From a checkpoint of a small transformer trained on Wikipedia: gated attention.
Each number is 128 + 32 x the weight over its row's rms, rounded and kept within 0 to 255. Layers, rows and columns count from 0. The size above them is the row's rms in percent of the matrix's.

# layer 7 MLP up, 384x96, rms 0.271, rows 3-34, columns 48-95
size [ 92 110  88  98  91  91 101  93  98 101  95  96 111  95  97  98  99  93 103  93 111  94 106 104 106  98  93 106 102  95 103  99]
[[107 146  98  80  72 122 129 140 103  96 135  82 199 154  84 183  75 109 132 131  87  97  66 155 147 122 174 140  97 134 143  95 109  82 169 110 117  96 170 119  99 119 184 145 138 125 144 118]
 [124 116 134 163  68 118 132 196 127 104 107  85  74 101 109  72 170 106 162  99  96 167 167 112 146 167 155  98 164 149 132 152 182 100 141 214 166 187 149 137 125 148 143 190 151 139  99 104]
 [106 130  70 122 150 190 157 166 198 136 140 117 147 100 146 191 107 144 110  64 126 143 105 141 112 154 133 139 130 164  92 112 114 103 128 150 135 112  73  89  75  70 115 138 147  98 104 128]
 [109 152  97 128 142 156 174 143 119 189  81 108 155 141  81 134 141  83  97 113 103 126 195  79  39 106 141 153  77 183 114 110 112 147 145 176 120 116 115 149  87  87  99 155  82 116 104 148]
 [141 148 146 163  92 120 144 170  82 138  85 174 103  61 185 151 135  85 173  80 129 138 157 149 113 134 145 148  68 166 117  95 120 144 140 120 125 108 122  96 160 101 169 128  65 138 120 208]
 [125 170 166 101 155 122 134 114 173 129 116 129  77 123 118 128 120 104  18 135 170 125 159 161 115 110 169 154 120 174 104  88 110 120 202 172 103  94 137  50 103 131 123 115 173 172  96 128]
 [128 141 143  85 140 177 126 111 107 178  63 107 126 133  89 134 111 131 126  95 177 118 148 141 160 104 127 160 113 108 112 196  61 144 117  83 165 129 140 151 117 150  83 130 137 110 154 133]
 [ 98 106 117 158 118  94 103 109 125 105 127  64  98  95 104 130 130  56 141 131 143 124 147 128  57 122 122  87 118 103  78 123 139  68 101 117 189 152 134 151  70 108 104 145 163  88 132 157]
 [141 154 108 108 175  78 100 119 174 100 176 233 116 118  89 172 134 173 168 170 182 124 125 142 105 134  87 164 121 156 138  72 146 116 124  94 108 158 142 153 148 128  92  96 191 115 143 158]
 [113 149 109 169 108 108 122 113 109 118 157  92 151  75  96 175  75 142 146 123 179  80  53  91 168 137 115  90 139  96 121 119 105 172 170 127 140  93  75 162 116 174 188  76 122 170 141  96]
 [161 113 137 137 162 161 131 131 105  85 162 145 146 102 175 136 139  94 194 109 179 162  71 164  97 131 142  79 114 142 132 154 140 110 135 171 115 141 169 125 153 128  95 146 143 129 116  68]
 [133 157 161 136 141 154 125 120 116 144 132 108 124  71 121 120 160 116 143 144 123 147  97 104 110  99 118  57  81 107  74 124 129  86  66 108 164 136 107 116  64 160 135  97 156  75 177 128]
 [176 142 161  71 166  94 149 122 176  60  98 124  90 137  71 160 118 115 142 163 134 169  96 113 116  92  93  50 117 127  90 134  79 154  96 183 157  52 147 155 111 180 138 162 140 128 135 113]
 [157 132 126 173 185 118 145  65 150 139 124 108 102 113 119 110  52 187 155  89 120 132  75 137 172  94 159 107 121 152 114 174 153 166 179 117 116 112 140 174 121 107 152 140  85 140 139 139]
 [135 112 159  88 188 113  92 177 151 113 108 147 163 127 198 154  90 182 158 107 151 121 148 150 107 172 122 144 125 136 126 125 155 127 112 103 117 151 137 119  98 127 175 157 151 120 177 145]
 [121 110  91  95 110 106 153 134 199  77 228 137 122 133 114 168 165 131 145  66 138 143 104 139 135 166 129 140 111 143 163  86 147 110 150 154 116 107 102 152 155  71 133  99 129  92 160 160]
 [143 132 140 108 138 187 167 129  82 140 154  44 100  90 115  83 153  69  94 165 168 109 115 148 170 163 111 131 167 131 192 100 128 124 138 121 125 183 158 126 110 179 176 167 163 180 111  41]
 [113 188 167 100  81 158 135  76 135 149 178 100  44 127 119 140  79 129 141 108 131 135 149 129  74 141  68 127 117  68 170  71 158 168 163 101 155  98 162 138 191 153  90  98 150 182 166 132]
 [136 118 117 126  94 121 128 102  77 121 114 146 126 124 197 122 111 113 141 147  96 137 172 135 161 163 150 140 124 151 138 135 117 114 158  95 174 154 164  78 188  68 169 137 122 150 154 181]
 [108 121 109 148 118 118 151 143  90 132  58 117 157  99  83 145 170  34  63 125  98 147 158  79 116  86 128  96  77  70 162 121  92 124 117 164 117  86 132  75 166 174 129  88 144 158 161 120]
 [137 112 104 100 117 127 141  89 170 115 130  83 173 113 114 115 183 126 186  61 157 174 107  97  94 146 185 170 104  39 107 168 115 102 132 115 162  69 130 168 132  82 167 136 127 126 147  99]
 [146 193 151 195  87 138 138 134 154 140  96  85 101 110 113 141 132 135 139 127 187 116 138 179  92 138  55 153 186 130 134 137 153 165  87 178 136 134  95 109  81  85  97 105 102 156  97 134]
 [105 154  93 169  96 100 153 143 169 171  98 147 174 146  51 121 136  92 177 126 117  60  82 110 125 114 123  56 161 103 152  71 155 154 134 180 106 130 112 139 140 121 112 147  77 117 118 122]
 [ 92 120 103 162 125 131 119  44  99 118 158 131 112  93 159 177 111  83 102  86 136 154 153 116  99 182 162 117 146 155  55 101 131 154  93 100 136  85 119 120 154 133 164  92 133 170 138 158]
 [135 139 112 148 211 160 130 113 124 124 125 188 135 152 139 168 147 101 113 117 141 146 132 111 203 149 119  71  91  96  71 147 107 109  66 137  53  79 152  86 149 108 147 134 116 136 134 157]
 [ 93  72 156 148 127 134  66  83 146 124  70 146 111 131 147 154 149 140 155 132  96 160 175 111  92  88 158  27 130  52 127 116 128 113 146 146 169 111 152 133  74 161 142  90 127 142 113 106]
 [134 126 154 150 133 136 120 149 158 103 106  91 115 119 126  85  75 155  97  94 191  87 103 145 147 139 133 141 100 143 145 106 147 135 126 209 157  98 101  93 122 113 113  69 176 141 136 148]
 [120 136 122  81 151 242 200 108 123 162 109 159 138 142 138 139  90 119 120 101  56 106 123 144 101  99 162 162  96 105 124 212 123 141 130 125 150  99 119 130 105  95  86 129 146 110 123 119]
 [182 136 204 114 134  95 186  91 109 157 160 102 108  66 109 134 134 133 108 152 142 137 202 144 158 116 168 151 172 115 147 154  97 131 138 105 144 117 153 141 186 152 166 127 135 107 137  80]
 [124 126 155 104 127 109 154  88 162 142 163 142  99 135  73 138 147 116 175 156 198  75 127 143 137 142 103 143 125 131 130 106 128 154 176 110 146 114 126 100  76  96 169  42  83 116  97 141]
 [118  95 132 173 105 140  96 123 156 148  20 140 172 130 129 137  95 159 185 146 130 116 101 147 117 167 135 135  93 106 213 207  69 140 124 108 141 142  91 135 163 179 171  89 128  90  73 107]
 [141 158 191  85 150 149 119 132 109 113 152 142  90 107 189 164  76 128 126 112 152 160  92  92 130  79 107 180 125 108 185 146 169 119 178 173 136 152 113 123  95 153 145 123 159 140 134  94]]
# layer 7 MLP down (transposed), 384x96, rms 0.257, rows 3-34, columns 48-95
size [ 93 108  97 100  91  96  99  91  93 105 100  94 110 104 101 100  98  89  99  90  99 102 100 109 100 101  94 104 105  95 102 106]
[[114 120  86 128 134 135 195 124 141 113 147 158 112  51 169  82 104 133  88 115 182 153 163 136 118 143  79 145 116 121 137 163 172 183 115 162 145 118 123 134 153 195 114 100  91 113  75 143]
 [164  79 120 165 125 143  87 148 179 123  59 137  85 124  78 144 118 149 180  87 112 161 101 136  72 168 209 132  87 110 104 112 203 146 136 116  97 149 119 128  89 156 165 136 159  99 133 129]
 [125 135 151 126 137  97 132 127  87 134 102 123 129 158 137  99 144 132 130 218 151  99 128 111 151 143 126 145 132  91 129 155 142 128 141 114 124 206 202 141 155 132 148  94  93 149 147  94]
 [101  49 151 151 128 121 126 131 128  72 118 151 103 123 157  83 103 151 151 102 159 136  77 148 165 148 123 131 133 125 146 105 115 136  95  53  89 115 117  97 116 146 156 136 173  73 176 129]
 [133 166 120 151 179 163 152  59 106  99 167 111 161 164 122  87 119 219 106 126 162  82 113 137  82 125 180 114 125  80 216  61 170 119 125 136  82 112 129 154 107 163 176 137 139 129 131  97]
 [109  79 158 181 125 124 125 137  54 113 123 127 116 117 123 132 106 156 170  99 120 134  86  74 167 157  65 124 155  83 139 173 140 117  41  77  91 142 109 152 138  85  62 129  63  88 107 153]
 [165  92  79 179 134 135 119 178 182  90 177 124 112 142 151 124 111 120 177 176  85 117 111 120 125 175 153 100 166 118 129  95 163  72  80 151 121 132 130 119 167 125 168 112 117 129 138 163]
 [113 181 158 158  68 140 103 108 104 131 156 117 139 100 120 146 145 189 135 104 116  91 112 129 142 123 148 130 148 139 212 120 159 146 148 149 121  86  90 150 157 129 110  92 142 143  81 110]
 [ 99 125 140 177  92 143 165 157  91 118  83  94 103 135 129 119 100 121 111 143 163 164  86  82 174 168 143 133  95 122  97 185 107 132 119 159  93 192 162 128  70 193  99 142 143 186 167 140]
 [123 140 151 169 104 120 141 111 138 174 108  82 134 139  90 123  62 107 138 144 143 152  64 126  49 158  83 143 131 102  52 150 146 170 119 127 155 147  84 133 113 142  76 132 132 114 106 137]
 [113 119 147 101 133  77 104 127 153 120 138 127 129 173 125 133  60  88 148 169  78 121 123 149 164 153 108 127 179  97 123 206 121 110 130  78 168 113  94 100 131  90 128 101 162 154 156 154]
 [168 106  73 160 140  38  95 122 137  61 105 187 121 138 136 136 113 113 119  99 119 123 134 166 131 142 162 153 191 121 160 152  93 168 161 135 102  91 139 105 192  97 130 106 156 160 154 106]
 [139 132 122 179 172  92 119 151 126 189 146 122  87  74 101 111 101 134 172  86 117 138 159 143 183 135 168 149 161 149 156  98 150 143 144 112 133  87 141  90  88  52 104 144 119 182 130 129]
 [112 120 153 129 100  86 112 134 174 138  61 117 146  55 139 118 203 185 116 114 134 145 151 123 182  77 100 143 116 117  80 124 101 129 123  96 116  98 111 152  78  97 114 172 117 150 149 139]
 [116  96  86 148 103 112 150 132 132 136 147 104  92  85  48 147 129 143 129 119 138 109  83 141 168 123 129  32 149 152  67 127 120 134 101 150 121 111  92 123 166 128 140  94 102 151  90 161]
 [141 107 122 116 154 106  96 181 102 171  47 136 146  99 108 146 136 144 141 188 126 119 101 110 127  96 171 106 101  52  90 120 131 101 112 190 139 166 106 100 138 136 125 108 161 137 138 104]
 [104  87 146 100 138  54 143 103 149 157  65 147 159 157 116  94 106 129 109 132 100 147 134 127 169 112 208 155 128 130  99 105 183 113  57 117  94  85  84  89 153 119  62 107 150 127 123 122]
 [ 91 168 115 173 134 140 144 137 116  71  86 150 136  96 136 141 170 144 126 135 120 152 122 140 156  85 199 114 133 136 101 129  95 119  80 156 114 138 111 101 138 140 158 160 130 133 111 141]
 [ 91 142 168 171 138 134 102 148  90 145 193 109 125 103 142 147  95 174 106 157 147 130 174 151 122 152 118 109  98  85 145  86  80 108 103 101 119  72 137 122 146 144 116 129 220 173 116 124]
 [ 92 136 195 141 192 132 114 168 191 142 163 164  86 126 143 162  84 105 138 137 103 162 129 139 140 171 140 166 140 116 124 108 155  86  98  61 133 144 177 166 162 123 167 144 143 124  74 168]
 [107 153 123 181 159 122 101 160  89 137  93 189  73 104 150 146  56 109  62 130 112  95 147 155 151  86  77  82 118 164  80 120 138 149 103 145 134 179 140 106 141 137  64 170 151 157 117 205]
 [168 132 104  94  98 142 159 112  83 124 115 123  57 132 124 163  84 123 124 150 140 186 122 130 121  98 121 107  71 119 130 118 115  84 128  62  85 134  99 152 141 118 162 109 139  65 121 121]
 [149 117 161 155 135 142 149  93 129 119 113 120 137 123 184  74 119 148  76 122 160 135 126 135 132  90 169 143 114 141 110 160 103 164  84 118 187 108 102 200 187 161 153 145 133 136  97 116]
 [132 138 147 132 143 115 119 117 108 108 158 192  97 181 146  57 138  96  89 166 133 170 112  88 158 152  86 153 154 134 173 142 177  99 124 175 151 139  79 146  97 167 117 117  74 123 111 106]
 [172 132 153 101 128 109 179 138 128  70 141 110  99 140 149  63 146 129 116 137  76 116 144 128 148 154  54 203 143 123 142 106 117 114 143 183 167 118 132 180  95 120 127 130 115 120  52  75]
 [121 117 172 124  94 108 117 151 140 137 114 118  98 152  96  86 122 156 142 131 137 121 126 124 154 142 107  99 121 185 142 129 111 101 148 149 102  99 119 136 130 110 121 106 111 116  41  67]
 [173  97  99  65 119 157 160 141  64 139 124 205 110 134 129 107 102 143 110 120  84  90 170 148  87 148 132 191 123 163  71  88 129 173 154 139 168 120 178 136  91 120 159 119  86 105 134 135]
 [ 98 143 129  99 107 146 111  91 146  92 115 163 129 114  90 145 172 126 130  81 118  77 126 128 125 179  79 113 184 178 134  87 143 163  83 113  83 110 150 128 115 147 124 109 137  93  76 104]
 [137 106 144  85 146  99 153 111  72 119  95 123 173  60  90 174 104 157  78 128 171 118  87 114 115 105 156  88  85 149 107 221 148 141 129  91 157 145 129 112 103 113 121 154 133 129 179 139]
 [ 99 135 107 124 110 162 144 150 140  84 104 150 149 168 122  86  97 101  97  39  92 166 156 137 131 145 155 100 198 193  55  69  98 152 153 114 185 139 124 162 125 161  91 183 204 155 122 116]
 [209 101 205 126  77 150 176  92  94 150 165 114 176 173 130  98 154 157 148 144 103 164 159  87  98 120  82 108 132 127  88 150  83 109 101 133 125 109  79 128 154 141 167 172 100 132 189  75]
 [143 120  67 144  87  95 153 129 163 157 125  86 138 117  37 147 162 175 172 145  87 118 137 138 123 140 140 112 117 137  36 133  82  83 111 102 110  78 113 146 131 112 107 130 100 110 132 143]]